python train.py --num_attention_heads=2 --head_dim=32 --vocab_size=2048 --norm="layernorm" --bias="none" --tie_word_embeddings=true --learning_rate=0.00985 --beta1=0.95 --batch_tokens=32768 --doc_mask=true --max_steps=2840
Each number is 128 + 24 x the weight over the matrix's rms, rounded and kept within 0 to 255. Layers, rows and columns count from 0. Numbers have three digits each.

# layer 2 MLP up, 256x96, rms 0.198, rows 246-255, columns 0-95
127132187086162131197094122120091125139115121118102103172097084123108130119128106105114127112110100169114114169108142102121071126085124105142135116118176169139151139129115112132091131125092086152094163103145097158125077150092150138147139197168113091144167110147140118082140138111152127127
109150074104128121140104155137114139149134161097148126130149110129141159139124081127133153109144118123144141145083134121131137117151126142145170125105118116123138125109133138109148103116144135087112108076164131140123146117107134138112116148101109115097164129136170123117106157133097137143
136122106102143126152147116112154121103132129170109140140105124129142111172110139166120102116123164112110112082146163119128143127110128131096108119136156131135117145136123132067129130176130182155109124123137152122154141119148113145136147170095140082096112124148114149093078134135099145137
113156136134139128132130117095135124119110098074150098176117153145170111138137133135107114162106126104128133110170159159085184151158113115144138115115095097146130140108107138118145124161133159076128148104176113116157126089135116078142127119131127169108117128122167139101135118125104161156
134100144144125117132154122129112153122157108117106151145128126120063127151154163088142166079125117077158089120126089100123141161113135123135118123134095127138112118102170099129171135147127164104102138117146168148162117176155116100079122177153125080142107130147148114128093118103118131100
123130142113118168167138126100116124120129109112127114115135108128112124142159158112124148110124149135120126152118136147160120159105089123148101158109140115140114163102149138153113156140134186101116143150149144124116088127089127156119147106186070120111148100154113115150155130137070129135
178135108098127126137162144148100108163153136172090092127107138144123111091117133136144087123128124121066142128120089155099099091162159143169125124150125116100122141134150092139168182177139142136105155161126127132131104153118123122085130128128128170089109142173115121150100134097148149115
156149176099156137137120152112086160146128117111129148085142128122106082135134118127164145127094130077129123108139121121082147136130131109106109155136104159146094118157101177132164138124110078107125107149122151141152135161130082147105134138130136078100119116123171165116126135083126135124
115131111096134157127106099124164102137116135112105084124146113116102126170134150115127119154161124149098149116141190099139124130095147147130106141074095147109129160132117141145141163110130139127116156129151120150111148199091078126116100138199143110148075155116143121117095102125094150127
112151125163177148196130119113129112129128118144094098138107150134142107125101161158147135095114132095128151073103130156128069137156149169143127088138154161122139133093139166157171152130142109125122092154164127145072132113116161105127157117101137124129146118083089156120100104113157134121
# layer 2 MLP down (transposed), 256x96, rms 0.17, rows 246-255, columns 0-95
159124122158121099130139115143121076148152087136138122140155119155168140106140132128131137089125112103130142141101129095161149137149102109121105080085108084083153107136115184123157128121115099094145131189143133100181122106156142157125110101126111129147100160173119123107116103143123140097
143130140143144155106123070099114115154096099132107124156096138153088082093137149135150105156114124127124122133149144179119134133129110148115095146122134126135100122126101111141113153105135145154168094147057147119179128110112119109102128120115124123153140140101124128153126105119132099155
116129140112162124103114119119140139140096165104145146143083105150150138096129102140105120113147125125133148125174120124142128144125122149100116094126119130177147102119154139102149138132156169121157106120139117114144154159152104133112141107081137124127152084101117134105157110117166119135
126163107121121142092120080104151106125136132147145118145103133093163145158107136145066167161141166126135179097164126132084138120090116100188122115062103118194123095110109112109135124137158122112150112166171073051117157101113125135111096108141106131149086132100113104159135116134151148133
062090088129116120118149099105099143145135093097134069112146122136124134136156178137152138061154123118119107179126125132068145126121108122107097155132121117112093199147149132086152160187130114147118150094126150100122160116092099166137083128146130084144163109127162090148114111114111136133
160155138126137111105116107174124133161124110152121147123121140141121107127102094159116110137109169145136121114127104130138140150168170106105138103174123111146158108109098125140138125128112120117153082104106104133117135114134113158135128120132152095128084132143120117123146127112157131095
107118124158177121133093117118109140091107125092092142180184168135139125148173142145104114139117159106155124133110124110116141150155141101093123166152126094136077139125089090122115144125141140175101110166115095159110165143113105119143131151134153146149100132118159113175159168122130139094
095135111182140105110137093125129124106120082087135098122145120106119151106117123137089078143142114103125135136119115118130109094122109126137080088109145140151170157120114151133142107121118116172129135121140141147123089099093141165142103101153121136130151135120110121123090072151139135114
130101141148088114115122134117138139140094098104146123148134114115105097111164079085127131133152108121125105151129136131106147116102127119162161138180155124144131145117132133096122091120096173150176148157111131127143109127122144156097073170113134131110106116107107155191143108137105106121
103083124145127116104086085096109156150143143119138138064138159124121168169133130155145138154173113120142116143076110098135183120181146108108114132152104131126117128131143124186118140150106104156061143121140157147132124138105131134099146139131087088112105148109168105117082179173146155138